config = dict(
    n_head=3,
    qk_norm=False,
    bias='all',
    decay_shape='exp',
    train_tokens=83530000,
)
Each number is 128 + 24 x the weight over the matrix's rms, rounded and kept within 0 to 255. Layers, rows and columns count from 0. Numbers have three digits each.

# v: layer 3 attention value, 96x96, rms 0.0909, rows 37-73, columns 0-95
# o: layer 3 attention output (transposed), 96x96, rms 0.242, rows 37-73, columns 0-95
# q: layer 3 attention query, 96x96, rms 0.129, rows 64-95, columns 0-95
# k: layer 3 attention key, 96x96, rms 0.124, rows 64-95, columns 0-95
v37:106126116125097162126133088165170112132115134133142128119101124105119132140131175096124135127172114154134093117153130089123177177163092140180119139167147099159098103188143126100131156144115094129115145123086156110077129144119144167101111121108127105109137122142167137118089142108112114127
o37:157173168093168100149091161131142167101083141134130171146170106104102133164116093161154112128100114096109139164129094156114125089067145131084160091060128165102102122060102118123125112136140123135153164144166139135136120079152094102168139118158130129116137142116070179137127132153154160131
v38:093155166088174195164110126159075113104131147140169153139104108114121141124143111139107155127116151136061122143151165141115111128148059112168085128179123114148085132141094105134159120080105138109156180138123120091111126122118134132135124135114090113144116115150100126084119100154172161142
o38:137151071158119079087136149136196119109136113111095074137114146088171136117140130165101075134153122152148139114129099133127154123097161144149092104120151159096164149076195120118109102144152088142130080141140099134156117180146141151108130094106074108142148137132158153161146129154119107110
v39:125143102108164162152178137121119143089185140140107157182103098136131163133157126109157159135145101110193131096104063096100136178078113171169113128110155156122110128105115143149138113134146115127098125124104096104111128134127104156100149166126102107142095152148099074117062118167134129122
o39:159132152080138062113108113150113095135112100156160094114178143123115143158147116149116128115133179177084127116119169138133103111150173085156108184168134120122189110081143123083134100132143124130120131158153136121100122132127135080182117102120090132118111072085117134125204142178139084131
v40:170120123118120103096141122135164099122152120117156103141162142092119120148104091180120172105135126110131137125113140090112144123115172134107113125144102168104152137105126128113154136120104145168140116102157152135141136136127100141100144131142135146114138142138178110140092141126075107144
o40:092151136100118155165133156125120141134159129142137132145126090156148147083114144092144131129129080157098101114154116150160166125092083144114117130116161103118130124136106134153096139173113110112124166177144149119110117146123125107134147138141111162156148092111066116102131137105133122105
v41:117142140151100135136089112109134117116095147093115188151121150128114135156133137169068183138108139116087150133096142110129114120114165130132157098142115135168131150132126092137116199138109155174103177117130101110129155112105100169110117139130148125111107144146130113126108113125093092115
o41:137133155132153108139185145131096123131129119154133114123141137143163155125146113119158068127163118152161142126163138140150147128110087130112122129111124117113138106169106177115114091161080102082146116149111122135146101115080139082101144139146105123117166110117092168104069137103169133143
v42:140192090135116141131115152066114129150137118138135131115107150154130164141148133119113147126137166163120115146145124117152152136102139101111126099090148123115160134097143142114087120137145135161123161114094170124120151119141074126122101116142080124146130135117101116135150126114132132113
o42:139111133125150119137121123207126102155113141138130130128147103158148133168124090097138109112112132090128140155092127159137136110141112146158135130175118113142086099158130115097144115121093106089108084140149120156127102125146164128134145154117186149091123125112144120131106174114123114088
v43:126153093152135091137154115105148157081102095154126133123087181093135182106104136128114140085095121128121114102128148127107106128151112142077138148170107149102145157179112149121133188126093152103141081109152091181110079098160202111095143102111089115139166170134182107134151112178102139129
o43:118117133129114186104112130108160104188142176086122135140165089137105087132135123176191172159196131135095171145115098162165138112111127109185174069062139103145142126104120073088135077154143129176117168121129169050158135137081066117090116148118144129146159095101048105125147128086149136134
v44:145109102154084093115106163120130154171131093151148142129131116105186113135131173135105139118134150161145130155139138145132120134075139140103148146162143105121117126092114116118093113138131060102178120109096111096099120178112148100153139087101136112159162116132118148174110173125098114127
o44:121162131095160199118122109175136115121122146142152136166097135134125144111134127114137113127063161104097162112171103123128123155147121091113137093116078129143089113161106112110142102121105168128108140127178088139167132098167112151139091143131124157112080146133099124139146068109143186158
v45:121132137113139110103108133079110144148103144151113155093090152135145117125148117096128135151136135150151186124129117122123150140144081120151074106148159138124142104130128139118126133145112134162127125144106171135118157131141101147117118129122136133131103109108110122155110197134102162101
o45:133152129130103110188116090170133162097175154097118088154167072138093168174110127141111116085146101096120082141133168142150108099115133115117175173121100108128135114149087111142172117128113092120140107106141157113152123107157130124167138145133139103123118125103148154159095115123138115138
v46:144113156148154149172135092165137098133115142105142163135126130143155120135121113121121136128157095144146112087111140178102119125150124121101131159097105120112109112158128127106130074127127128105186140139129103098124130154080158134118098135166098130149105098136182156121100110122130110155
o46:110124081127099139096113163100115167093109142164119143127137105040121114084118158103100116129103189174135174135145078119097146086126132182140104092145138165151136143094136123131141182135126145135091090157164142158082108116177104121171131119112112135108141162160086143149141122133165131118
v47:128091135107123150150072079151168126126142138156111151154154143122112150108125145072105138098133198139140119076141124115171085148142139134127152105127136184105113169185145104162106107119145083098106151082148085131107109142098158094164140164102102105132146118144128092122137142139111164142
o47:092137110093144130055168164130093097107115075124128110124126141119127100130192134171183152147083115126116129156133126136088130134119109121118109152110142123121151121103112129085125109110155177173129105161133166172178166112139142169116075082149117130109128134112124164174149073145139105134
v48:116194130139148100124123137130141126131178108124155160103124125157134122099146139168093122074106139089143096097115078111139116143103129130105115108132124137129134096099107139098114111138129141140155175163099113127152144107098156167108168119097142130152083119150137136126167145155098105152
o48:174085076130126170137143113107149138140090149152133090103100117130118131141113107141116100172143139154121119139079159145144153102135130092138121148092150117127128189163155147127157154152098121084097124130139129126120113141145132142142104146177116098099155140069113101125105118096135134153
v49:154138112151135096119103122133102155128138139129158144139135126132156119146139156114120125140124144123143141129164051153130135111120136125132093059143118158148131095102090167155138117117117112106184164151101117116127113140112101070121140115155132109134113088130140102135144145096150199156
o49:118151127139134167136116106151137119108123142118088131149072163117135125097135128171097121131103174142137166103150167116129103111148142128132153194113091112121112178119149121117130120125089096094095081131146134164113105163178154212143116145149116107148082148125124108129138072116095108110
v50:114133057087120098127118138093100097162111126104110110119098140141107134128127145185093087121141118152132109117222113117119125199093144126126095162156144120143148103147146137120126142135163125132143176076079102101167178129140128178110097156139114141120136150156119125102139109107188137097
o50:201117159163178140149146141164161120121112139137155125162114118187094119162110091093178131120075173131121151127091118119175117109090121160132154141108118159114108124121111128116125114118164089099138094125130169165064073159079131102145139105156143095107121081100144138109153147141081126099
v51:113096101135181122100128096175072096084164151110127151140145154154140105106137103159097140083089107142132083139111100122120147187146151102143133107142119131138122151152113100128114165179113146142133125145124101136142139088153136143140180113149117084120165089149158146108083120159113131157
o51:104137159100166136152146163092161136162142145116149097147156118127105170150102131150149156157149166145159105109152124137166155084073153101135114133073176078092119139079128147161147110161103101101152109135091139134132122154103164121067122139086077127085105152143122133110132133097102114130
v52:149063155135144113141138144134134189127149137111133163143108139168165114156138109116145111151085108116140153127156125172127139104139150093112124103119167095100156125126144125106159158143107109108105140133114206091100131078072129122088140142148138146073102131128095139107125116169102113139
o52:094140122107136122139082115107082090143142157154107049118113087085131133163101112130135153116151177100134085136134105105139142110086141134136140152140099124175141174169073157118117129135124064171184145155117063131141093182121134160179155116143138146172133113170163133144096135090143096112
v53:102135157129094141099131176107133154128096129138105126112112099152108102144087105117101155152132091157114111170127121099120153131109144105106153122150131092092186141086166137158117164106133131147124159139143146149162124138097133092119083143139121100160116129164138142177175140132088086123
o53:130116105132126123108147094103128147158154107159137156142140119103158131139147148126139088104152152106128146127162121123143112113155089157143109130075082184150079124155089127105114133130151095137166093133117131143145113103121127153136162158127147195106125118139082082078056148112174195102
v54:094116113112101096145129155103139082106130134108101132191111134134127115137110113146138117118108145127124132146095140163156119125175139068115099144137105139171119148188142118114156162114167143145117156099214119186099100103081058107121137138147128117099114189122156126182103111064107143155
o54:119141135162143142117166091163087165143112102138111161073123108123118148121117161128123144147140155134159132109112128116119159187111102160120142141093131106134135093100113128129116106167106139126141129197074103064112101143137194137103081124109122140154192083174084144129146146144143098056
v55:152145175115139168128117067103101149134107140158142108144090132141119148150122130117121160133134142109137112110097148120108133123143159138127126122158108129141131123126103066140135113145129147144180131120113115119132141113149125143144127128158096109144116168107103145122078126080120118142
o55:084142116141130108141116194113125140119124131098121154153177131103142135083165135118090112108121150169149151121135109171174120109110086142138154128137152118114148123135159130128143148120112101094081121112112121113113079132182144120107105096109118137096110101165120155129145143139137129173
v56:160122153113101175129183044145134145145156119135141120091067143169112121117092130076124139132136113146126149164106125139140130111151144128091131148119161154111144134099132124137117134110133100139132129140096138128142147153099113141124168146168142109107116160137095120130083121118117082119
o56:093130087145134132143080177068091150113112142118121144105229106086122111142177135133107142126096138119144110108113136131140079136137113146119139130164070133124115140123141121109146120170127146139135148131162123125112087127178121130147089136110158150108106122128145145095140158140136159112
v57:153122118135106146165111109138168125145146116111132116139096153170109135139146085124158142103156130097141136118108186140132084141128141110135120123100134108137113111070112185132131112153101080185140165107174104084156117123154196130096131145126122074121144111122077129102134113138107160114
o57:066130082094140151100162103072083133093115181158141134108143153140146142134120120112134086165127164173125147133126098117118140102126136120136159117185147153125107107143161092070106116121165143120104142110127152142110143161116108147132140138128092140170074119090194146161128113106135097155
v58:133109141152079121085113153099166103118132130134077091094151150145174102148074135122141099136102079102171122132122119175100104109133145114157111154139149148110116124127133110114168114139147111111151089127156138181195145155155160105146108165160151162102109189104096141141141173101077064091
o58:079128130170154172157139092130078163144142128120194143106125119104086114119157149089107136116135133136113120127158124089135096137122104139101158149135104120137161114200121143222092221108140161123113137121140140102114120092122071128104144087131116090135114088153183117084135053133111176163
v59:115178127137101136127118136119088113091142104087154115136090108139159147171110143124145143122107127161127071179152171160156131121096135115202133151091149173155093147136105130093140136147120092088087119133178113117147158109105119083178104129113120147132142118114119102106102107129170117184
o59:150083136138169113153117133159143113144097132201157141095132187122149145112139102137124104125156149084132167129106128119116163166151181135105115080178116081117127112121159115156115117131085145140134111146091112131135127116150165123071142091107110123129075174155135143139164065104073115085
v60:157130132104137188133114148120174108143150100101066099135146147148139179103137145142089121158144092129086098144141151171117103157137092095071138140085125155089089129124109120126129159133146141125135134163119087127114101157101113109123158162140168148124110160126109158159149102116090104110
o60:113167127159098112111150138148090148146123145171155169115129118086106075139127109101176141130091135150142145133091108081092129101127115178164101114144143121122167106144151152113128134161127163147138131106174125126145112125113114131140103134078101112104143151137183105054109132138139158088
v61:132136132124095089115106115122122177161094130109104089128128132089136129136192197136121110158144086146115098103154116172121144129144169116132089107123137134139090103095161161159151146145100141167114114144115150141099154113075109110126139125127126138142157121131103131116169145115152155101
o61:131174158149098109140133155132088087102123140134113182122106157158127131153108077168114173072103138115147170109116150090105113144108121155159134135128124096145140144133103129095120100101101108118127141112114144113116079133170120146127165137144152143144132122134201135155099099135131084128
v62:132155156082176149109121097122129145148113130117142108120124116141113146140128115129116096135120119097118111122209135112107129152123104114120125109138092127081162120121149124146134105147152149114138138146141088116131107085138150109130097173125135142145109097096150184149147098124115134141
o62:113127092139091107147138152108152158123134141121112145168102121132123106125136108169144127103140125133143127137090128137137133089152117195147140120124147136119131157146118120106160145124176094153130078087109163143112141137113145157153123097129108130100116142150127077097114120121126138100
v63:129117119113123167139134079122157142128160131118128150116185122121104111158130135128128090134130143102177145132149096109149128107132141154144127160134113103119134101139146105140135085139118128085076109169118136126136126113150113133126134139136150124072141161111094155166146111100134112139
o63:104131132107120119159115131111110127081095106109123116119122154130116120139131107129120165122095133128136078124101128128123088167160106124133133134126125147130131149156133170160112177102172154104170156117161093112108140145107126136119106080165112121139130116154146111076144145163146156142
q64:148122135137113132120117079141127123108121142123134176098156116132106104130124124111161129124131126147089125154123156110128133138142145117130119123177175131173152112105117102118118114120124154117096147141170133128149141098138121094152125117119134141124130122104109095118168146112095128136
k64:170132153141105138140125096135139141147136142135160139101112113130074122124149122124140126106115129148108139138110125142109125139159134124116125070153132117127125082146128091125114145146141175119126158140164074107103153117101122103141156107161137131152150132129106114130140135129113121115
q65:131142098117115175127131180113099090142125146135114109152154126136119117115149139086149129102136109119101137147144140123124179134071145114124122116142099122146158162126134099140134122126145086128143138121148106167132119115117108132152147133099134129139127139154142114133095129131130123108
k65:122185132130148162121107159143142098121135141140120123121120136103101131135125150129115110154127113125129156150167106122153130134128127091130147120124114170147120152130130092106122137109116110133098151121147123140106119090112103120149118129154111167116139139102109133114103135132130122155
q66:120146127133134121114144094143101145108124147079166132120127147144138095115105164095114143108125159142148112116124122152103142124121153149113133104103100145125146099156151112102132160124117126137154134159139142139127117145121147140119139102150128110127133126129143110112098132121112102117
k66:141155146135109095136134117126080141124159134143169150122130140116152098141100137117115118111146127125163095097097124136144111142128131146128124143085111150096139148116145115119129167138137111113142154101137119125106125140124135169146127143126130134111152117163137129103098114149113130109
q67:124126134139133114096130150124145131092130094125145123122118160149131127108081113152145163151140098143122120138122111081131153120121160121127120144111176145132105152106120146116116164121106114131129117090109138131153151139118141133112116118143104122105153117118142117127171106175104113129
k67:135141142137120121134155114130158123144134121116162108130133104141131117134119128094090116139087084161158090124137117107121176082150129150118130125142169136130153132158114151144088116133148119132120111139131124151142119155127146110083115094134107097141115158092155161132123111165125101140
q68:144138135126129110118120106122147159124129124135120106149099151123129132132159142114147123161140145122119120113114127107126126132129136120150124138112096175119128135123114174133121132108137154126124106135129121148138099114167150102138084100159130138137097116106108166106164121166124097111
k68:135087139132139160139153094162148173108108073147128141118106154145143121116142144130133164134096116147137131112096152137101133124103112073119142130111131121123132102141130152142108131129145129150148116147110117132119100135162140136131123111157092107100110157145132107116160117145140147103
q69:122139115131121101148112144121144158120101129099141121140101125107126127134136104140171140145161112117117130108125141141156097107137139132130153144126138130127104169156182075149164138138133098120123125092121148116112161121146130123114105129127105099109102108154131097100163139147129135110
k69:105134123134129099120100144149136114158102139161130125106101092137127140114108129120134128137131083134117135120089147147129155130156144103167108130119141077124105180140186124129168137153116114138114121114134135117171130148122147136121134127130115081121123139171135096112159105123124124098
q70:117150148087108079113143117148114117110133118146139136120122149151118088152107114133150109130100150137136169146137106110095127126157107149134137127170142145093140136146124135106142133108142120130106124143089130118132123128130129125127114127103128155116131101109112128163144132202129117127
k70:109126139103128073139155144107127115115105130154164137101126110154128168144128121142092153099111109134153161139101134164132133118139127157120130098168149097124140124168123148090173118115135114143166083107099139106131122117134101132136131104130145138125127111109134131129123159159126097115
q71:096163140141151163123116141134171139114119116118104151123114104155143121147136142088108145124107116178106148109140162122121139137116101127135118138090118112139126117118134139113151106177098128148108119102152155122142107115115131121118131112115111114146138128130105100104167133147145125118
k71:149120122122133155142142109124123149113143168149140124152105110097118123123160121113125144139157111127106117095150141125139144101139113128129131132134130127154155114149142136084139110140138138091131117155166146138098135146115121102131092146159128109112127123140124110093124065070134144135
q72:141099122091142170107168138165141101132150131118130098136115132129157163123090125123168123155155142161113100117161106108103137109119118113104145116151140130141119137151112116107103118139145146147135094134128138142106099113128113117151124144136155134108130125131099121119133157114121090127
k72:117126117122167136123105127119123113121149132149151111120112161142141086121131123113168124150169134154147164120127124150129136143114137122105076140135103139093124146101106074093102142115157124094144146103160114175076144179113135167135125149106123113125143134115130127118127120110116132102
q73:121137121119107107146103130126126130153124140107128141146085143120131155123134159112149131126086145127120085133166133117123110136154144155136137147142140117140118112163129177142099146121101092130108086156152134135155171138144166144144137139130130129101098131094090098089116120104127118107
k73:140117099098122133154118122142120126113113129145143133103087140148124104133143167132142132142161126132143094134142137107126068160129094188116129097128125129116146135123146165107139184154109101135121130130107119160110137101137152155103117134108134111129103144148100110126108117127132151124
q74:132123150119144106148110158136137158139130127120171144121150157119131139135101126095150112151130153115113126101146134139083115118156130150144119126121167148102115131120108103133125117129116140138090131109110080111147134134110109113126127163129146138067122147156113107110154125132113140126
k74:133122122108138120145098131112155101147144151169120143143143098135166141134149096088138120133134120094142134133084122160114146138159132174126110111125114104115111148118136105136156133138124118125134166100121092094141129124115145128132113106165123131119103149113125137139145097111129146116
q75:138149108129114111121119155116137129115143087125128122117184117115144135150103144132106130117158121120143104111144171150141127099156137109124147097141076136153127085097148138110134147105130091153151133111119121116130101093156114133115127140129131143163101154140126155088136145160171115111
k75:131150134132117142144112139128141145113111108127120122096159193116156148144078121147143099121166124110105111133136156115158140102111176111139142114143081123102132125108125140128154096142124124162155158151138130142090142117129152120129120142128104118092096165124126080085142148109150131126
q76:113168136149133152114130127122154142134121132131133154113126161147116112161099117145133118128136122142174126103118117077119105087127137146119139141127136149107106150136103141112120145128140154151155108114138092147153130084115122105091093105119092116139149122136164126118144106130144160116
k76:128170143144134136121132086135098117110128120168109135133120141124087135137112122132160125139102121128148144108139120102089140099119141117110139160097117120132155143169123136139121123153104133144164095094134080149166136113107139127134132140138135103125127109124189141143151109131120127129
q77:117137151116118143102130135124129137152111118133131164146116141133145112113122136136152114163124125144126117096142097155108102121127138123106124152075117162142118121135119091135122118132127169161107120122108124101155130126123112129131113146111155145124135091119157147142127110140112129159
k77:124142136120105136118123113126152128135135106134144156142107119128131144142156119161130144114140143104133144113111099137121113154141123101106131151112108129149100120085126123156122111127154092161171127142124161138144155120102129131135148123110104104140085101106161143168120096123132116137
q78:136154125142086110126141183120133142082113121117099152143106121121136129127117103102122094122126140210129147131125130121123116127111095137127150104130144173117145147128125136123164141130128144102136103120125115134132111121140101127125121134134151120097155117114137136109156115126140126127
k78:111147101117153096133084108163121089088109139142111117138090135146128132110150149144138119117127123136128117136079140148092149139129169122139155113153124088114144152104118130103125132105118123124143125145175128165121150126087127113124140133155158102117148114120132115143117139118170143152
q79:120153123125122152115122144117156108116138120104123131109156132177134146129100128126092141129098137102131142138124134120146113154110114122115126149152163136128100106138128118139132105122174104126110141132116119136130141138112128140147116097097109139165106145146145149136120094166072109166
k79:136128106155129172112182145125149107097147111097081173121111127152156146102155111137110128127126116107145111121132149119120132113112128130118160103158165134147129115142121105127106098110134148140136127112108122146139118119129109116119135157104143142167120101151151123136125128108087093163
q80:153169115142151144180123145141122116129144103112139144133146134121107142117153108122123144098119082086141104132088142114123142122111144175123122127140129131115125118160097126128149119095127137136132133118111117130132110102164143129155111140119122114141130119151133148104148127151108123117
k80:170134140158127114123123107157118091129118091138134141129103148117147129129116130126136121102101110107130130131154169137139131112130103101123136154115113153133106119142105139155148120117126146156104133106107123137114157081141159112119104162145164133138117131125115165091128122130122150109
q81:111120116142163116139145097117115132126130157128133131145114141147148116094161102113128119117105104126106084110132108150166174138141149105116128131163096106124111130140144132138119113133155118113166140131135114112098099149123125115133107150147108155122122144119120120149146126133119141110
k81:110122128130146133090158124114117110119106124126167110154121138134184093083104094123149109160115152130103140100153084145143126148152143138131127152125120150143098127164140119153113113109143139116104169117142140144129113118122106118131116137116110144114124119127118123084170155158131149110
q82:121133096141138134124124107116124113115138115132104179111114139130069140139151129150093131123090159070167135114150152109165135167140119147110112098101101141150093116102122108129161137155118149131143103107143136151122107137157173150088131121142112112104146168161145116128105113121122165142
k82:118133105140118108150140113172116118114165137124088141158109149132106125120123111133116128092088114097126134164151114104141116141135089187130116126118122157131129088106113168133114123126128097120137121107168113140179138147104121138107137154126140141134108140182144113125114130149154136121
q83:121130141148136135151158128118140142152109151124111152121137151117127154136114113143157121151117125148122103118123146113117103148126136140127087113110105110122158122098123132092098110119162122123131155116149111112114155124148154111134100131138158100090143122118131102112127133117128143126
k83:130134141133106144137152104122156104127098117162127124154158117121106138143130104120155105150099126117086125127124128139147110154162097129147092143108096140130143147097077134121120149135143123141151156106101092088125164130146154115144097105138130121158162145137109129142140120151136132131
q84:100138104131153141121146163134139110108117125134151110165128140106167117119117105156161144082143142098139125142129128141135131128107101117169101116127103116146136102116115123121094142154142119135146106154150139112122116133106142148091118109114135128097119128166122129127137144109129123135
k84:115168142145117114149107130126131122145127140118134139116118147132154120115121106145180114109129123139141155101119122149160130146090120150169123107157085127140117139149094119096115159135151113115108097145142132103116121162158119140102113106161164112115131108159129125131111081134129108129
q85:163087108127124146123117144090141097128123150119150102152144129113106155164146129146160129121092128130133113132111119111149122134105143121110142128117096147123136097150138110111144132129093124150162139162130131124112137128132132162106120142142149110120116118114130122126173122120126118120
k85:140102129147096114104125133132111118122097094099140112114164152092099130117149134139156139134096166131140126112133129104126139144141110134117128139151133145128092153146134107118143131156125095122125136156143139155108134133130117179077096155129128122148128144142112132113141124146135128118
q86:120136132111136142147145135124120127115150142123153156129149130138125131115119132105145146112127185179129126127145085101139106111111110167144111157126127132141126118105103153118130157138109128093119137143115139112083110145131153118136132100127117115127132110143145116130133090127149096132
k86:104121112162134097111160137145148112089134149132143148137114110099152105131151143123136130110117148161143119144133098114148112109112086165140113114117135109094172123129109155159134148115130104126139164147123131115123090136137116143131156083132104150136145131099170175110105093080150136115
q87:112121115102140099127148125104163136104115138130125140133153093136124114151171110095121120128121136143104132149116087153145127129153137132156100107121127129173125124157155131145135139132161131134143136145138121129127124118139127142128134075113086132117129178119122123101122127145134112109
k87:150131089113104181112151148132119131095116135133075142151092107111146112113123126138130115111110152149090119101124109144152109129122151122156182091160130147143119128193162160136149114125134137188160078122158133106123098151099117148134137127107102135105112122108114144094131131139127140115
q88:161147137144124112123117128088133110146144136106112161125146114110140118159143116099133165110147104071125127139149100119123131134096137150128138137106121143142154129148138131144111152138118104123137149098144151121120137085109093142144137114096137119121112121154122148133105135118087133143
k88:123196131143123135137104156104158127138172131098130155128123140110102112157093140135139143136132140123132130127152126139111118113135117118154143132096149138121124115114131125114131137120092111143105109102137121103121138139118145113124111156139138133154098119101126118111109161133112141130
q89:168120095142149132144114127136115120108132116122132105095106104131160139105107144127134130125084153131122107099135157152117109157106146142116101118139133147151140099130144126139091137146158153140058124140123115113125170104153105135116158109117116152177113135124112138145161124143132145105
k89:148118103121130140097130122100117134105118141109133101084118133137135150117149131139108112113132121117140141127128156152131143154105136157120109100095135133119151112151156108100131112155132175151138127163150107123138165121156135140120101105102116107128138108131130133147115124123149131134
q90:124141148111125093126090176161106111105146139112124102148157124118129101142124089145104148139147141110113117146118117147144098124130152120113148147114080141160150142113112109117138114119143120137115144106160128154136117137148136136157125096104112112126138148138117159117149097127142130127
k90:118138160121136086095096130152112113125115136121093172125168131164121136155096156159129131123094134131129122138106111123135098089132136128156148111109100118145162123124116112100149108102166108157085134132104125125133127155149136121152122118159102126119117152130143157111168104141132116141
q91:117130106100155159162099140093138133176133117149145159149145170119128151120130120155156080091134075128118134110125115132115137154131113131111098122148094168143092145146133072125083132105166120136125127114130150157105177116130104136102138115155143137147098128120134091144127115116102160112
k91:131140095093117119104149146084144104147135096168125129166126166111095145086134113092150104127129124128124170129129151127163150148146116128142080112089115175127090138172141132115147157117099103156105145142097115103137164129111159108166126080161087179163104131128152142130126081170123103124
q92:132146147133162086161154174147148110098140134105090138137105147131141158133095106114121133122088139111135113146134147111128110102119111125093157107138106137131152154125152136124099120124102122142139109175152145125129132127141110117140171124153109114136112143149136125107111140146108113125
k92:127170151116157112169171171152077143093123106140103137121124158127135126116113137138124125132149113092133151111138140107107131107128105169106172093129089127098110169091145107105130091117140115091149109097129173156080129125153144140117121118147156100136101151151102160135127136162131124121
q93:143144157154144162102118144120144132099123123128119131115116117122110121128142097137170099121097120128108132090137139140144148160140161130125145153089128099114136159114118141112125101149107163134121149144143156088126147121143104137127111095153110139114156147122093133140146094122131108136
k93:130098114134130146138165139105138102143119109074143108119129111117113095143131159133132125122121156145103136103118124119123111107145146141125163144084140100166147106145085135138148089114136106150143137150140165107162142104163105130140141118145133109110135143147089133140151107103126126123
q94:125147119108135109113118116122132107132092105126147119199107120133134137106168123107095136140116103101130152102099142128149138136150150127084109137170117109067143146156138128128102159146139126128129157133168102127109152169116129126116139116093123128151136116115130130129167148109096130141
k94:213128130142091132108156135143131136146105136146111144145131097159128157118133103087124130120096106148107148108165141092130134127121150119153127138122143105108108156130130130136165148123107124126112129153115131111126108116120090134187109124110133122148116122096124106119145147172111114139
q95:149131116138155115114143112108119075176110131134096096136137108131132116156070093135152149120123124136129146115130108148139114111139126150158109129125120155158116144145132130154146122144091077137130117105143122130139132144129116116118134149152116104144099137107139121153114148122129123143
k95:135112132133148133107148174103132139085101128120131128112105117114115142147089077119127135156114159151155104113164164094124103161141166108139112106130124122110143138119144161127160090122151116129148130166134103109129112159107097164116168134143082154126083139151126154118109144118157113119
v64:147089177121110130134080079122112115108112145135138144094069131134130117114119156095113130124113130155118170182140095122128117109159150168138118141148174113111139110142147135153149118128122111138103155127085131155150149179140125097094097159129126143094120186124129121134129128079144141137
o64:087161142105134147138155187114090153122122141156124119104138156126142147115098105147103153144164094131125123082147123128162166159090150118166107138115089114131142148112093110099080132104120103142146126154136123138065109129103146136134163086140133113140115137132135150145133131147142096120
v65:100133145109131173124118128153151132107113119106112104138131126116155137128139121091095133110145117138103100120130122172128086123137089119142155137127114147093122146158108161135146160118138148136087130158139098169083116133099145134151142089145173141124107122143141137147139134153046135126
o65:145162133123123073125138117144098118122150125165143105133130127127114134141137126179149128128153088104119111162106133119139137123139106140141105124123099120137121117128103155078124093150122113162146142079145112107186144093138125128122115141139122121111145107125146115114103119145188167151
v66:105090098133113094155133110126169114178119141109130150117117153127135137134125122125118120103171148128122148085154204131128112119102105181126143135116147092110125140125150117110141094148132081135139136104136143124120126132132136152114135125166114116151121116128141104092143113171104122128
o66:134169131121125152090098131120154121085123124128132115124121095147112136112108154113151097142068121150125139148125090123118146095105139104138112138155118174128123110124116161126127151152138182129099109159170100128121148112152121096130114142129125150112139137131127147152120135097149120159
v67:130159114138141119121105095093151173098072130201119126130113105101097136138108114129127127130123092126131119139113142144127097130133179129127164137179095145143146143109137140125155111093134144114105111080144119155160137115144159111093095115119094119135172152102115131107173141168138100128
o67:098136115147129162139128148107139106165179177085144126151167123121142121120193128129147128128163141141156142097157118157129144094089101107186113112084161097100137128118127126118133080116107089106161131136118162116160123160071108134138146161113118142146089095126117137131118107066106111150
v68:130053111090114101150100128119145161137109131156152145140128113112124134171067124140144122149128146107127166129164130099094104113120145168120117148185154083133181116124164155172144117077104149118099194136104164138119130069125160091093135150118129122110137152162105105151151108130109124103
o68:129160127090155171105140089111122104111158141105125091151117146131171099102109113156128136107121165115138101142169115118140106120085129078138129122061136176171098116148096098122063120122166066122180145154139100155129107130141089159154172114125121160180141147144118147116104156089140148178
v69:087163162155087125161079152165082171107138118091151148104108129171100100103144120101137111116126164140092127143120121108150103128128131119128149086100173131129100145126136130147070144150135132154110140156110126095145132125139188140103144149090110124103120120129119133128149116173148114130
o69:125122119136119152076178154075174137106094071158123108119122156121115102141101111150117131141125064146146160101152158121130162120181111127133108165151123159113100169176103167099153126145126113143141139131076104133108121143092121092131109147153105127133151140103162125125077164140139139091
v70:170124160104120152170121141131097114084137141112097162136098109146133172135129083120098135135083102142078170229114147146150072101134149105101133122118148141086120155101146107130132109173144136110117159116125114114156108129176124110137154163169128091120128171132080116153090098132135142132
o70:128113117155151113106117138105120137119127134157196066119139174108138120116116165101143095120204169141140095058164126094146146160119146138121091134158103146147157120137111144142098145126152104149178104180109142107082105105096166131116131098099097128129108098156159151101123143130131120085
v71:183114150107168144131081054163152090141155072098151091112141124092082129151196142156082110135147091078128122178119140141127106135158154160132107165134146122137121100130119113098139101139134135150191135093098129120145136152133109159078149140130130170089108119104153155116127138091137140152
o71:103153115154115146153118176118082136111131153144123151145123093101145134090160093055132141115113081150118111122108104133130164157082106153121116095159073090106157150099155128144099156133125138131131158149217134141077115126109103123211138108152125070128156143133158107140129128164151121118
v72:140098126133143158127132130139124114128100171089139130142152127153092108174120146145133138128148152113101149110125147088123134165131087095179120102120102119156154136115170145147127130140141102141103152116162101085104122119124108139146083133140152105111115104143154151140084125114170141121
o72:138145111109131093138148122133109143099125090166130163110103154107165143099155130100101126111106127097155121150123131141136111128133107138058117121146141164113092107142141153136131146128118139105135107138103113163159130117130150143122172108111118165131107127140123137126123156144117129141
v73:087112093099131070151108165132144112121132115116145155150140119137120102102150084181126080102147142101106131181147123156151125154131168095095140083165133063161132106174148087122125126151181155115145146094078141090121126105159161144095110163130144155092130138121114166139138126127163097152
o73:174097140166141177134125089099150135133114150149131112118093122089090137174107140104148150165101156143127149108157136060124124101111119116110125170086092187115113165107121118135120138142125112104154121138118105144129118174097093130139153148160111093160144156119135079151114148110113143120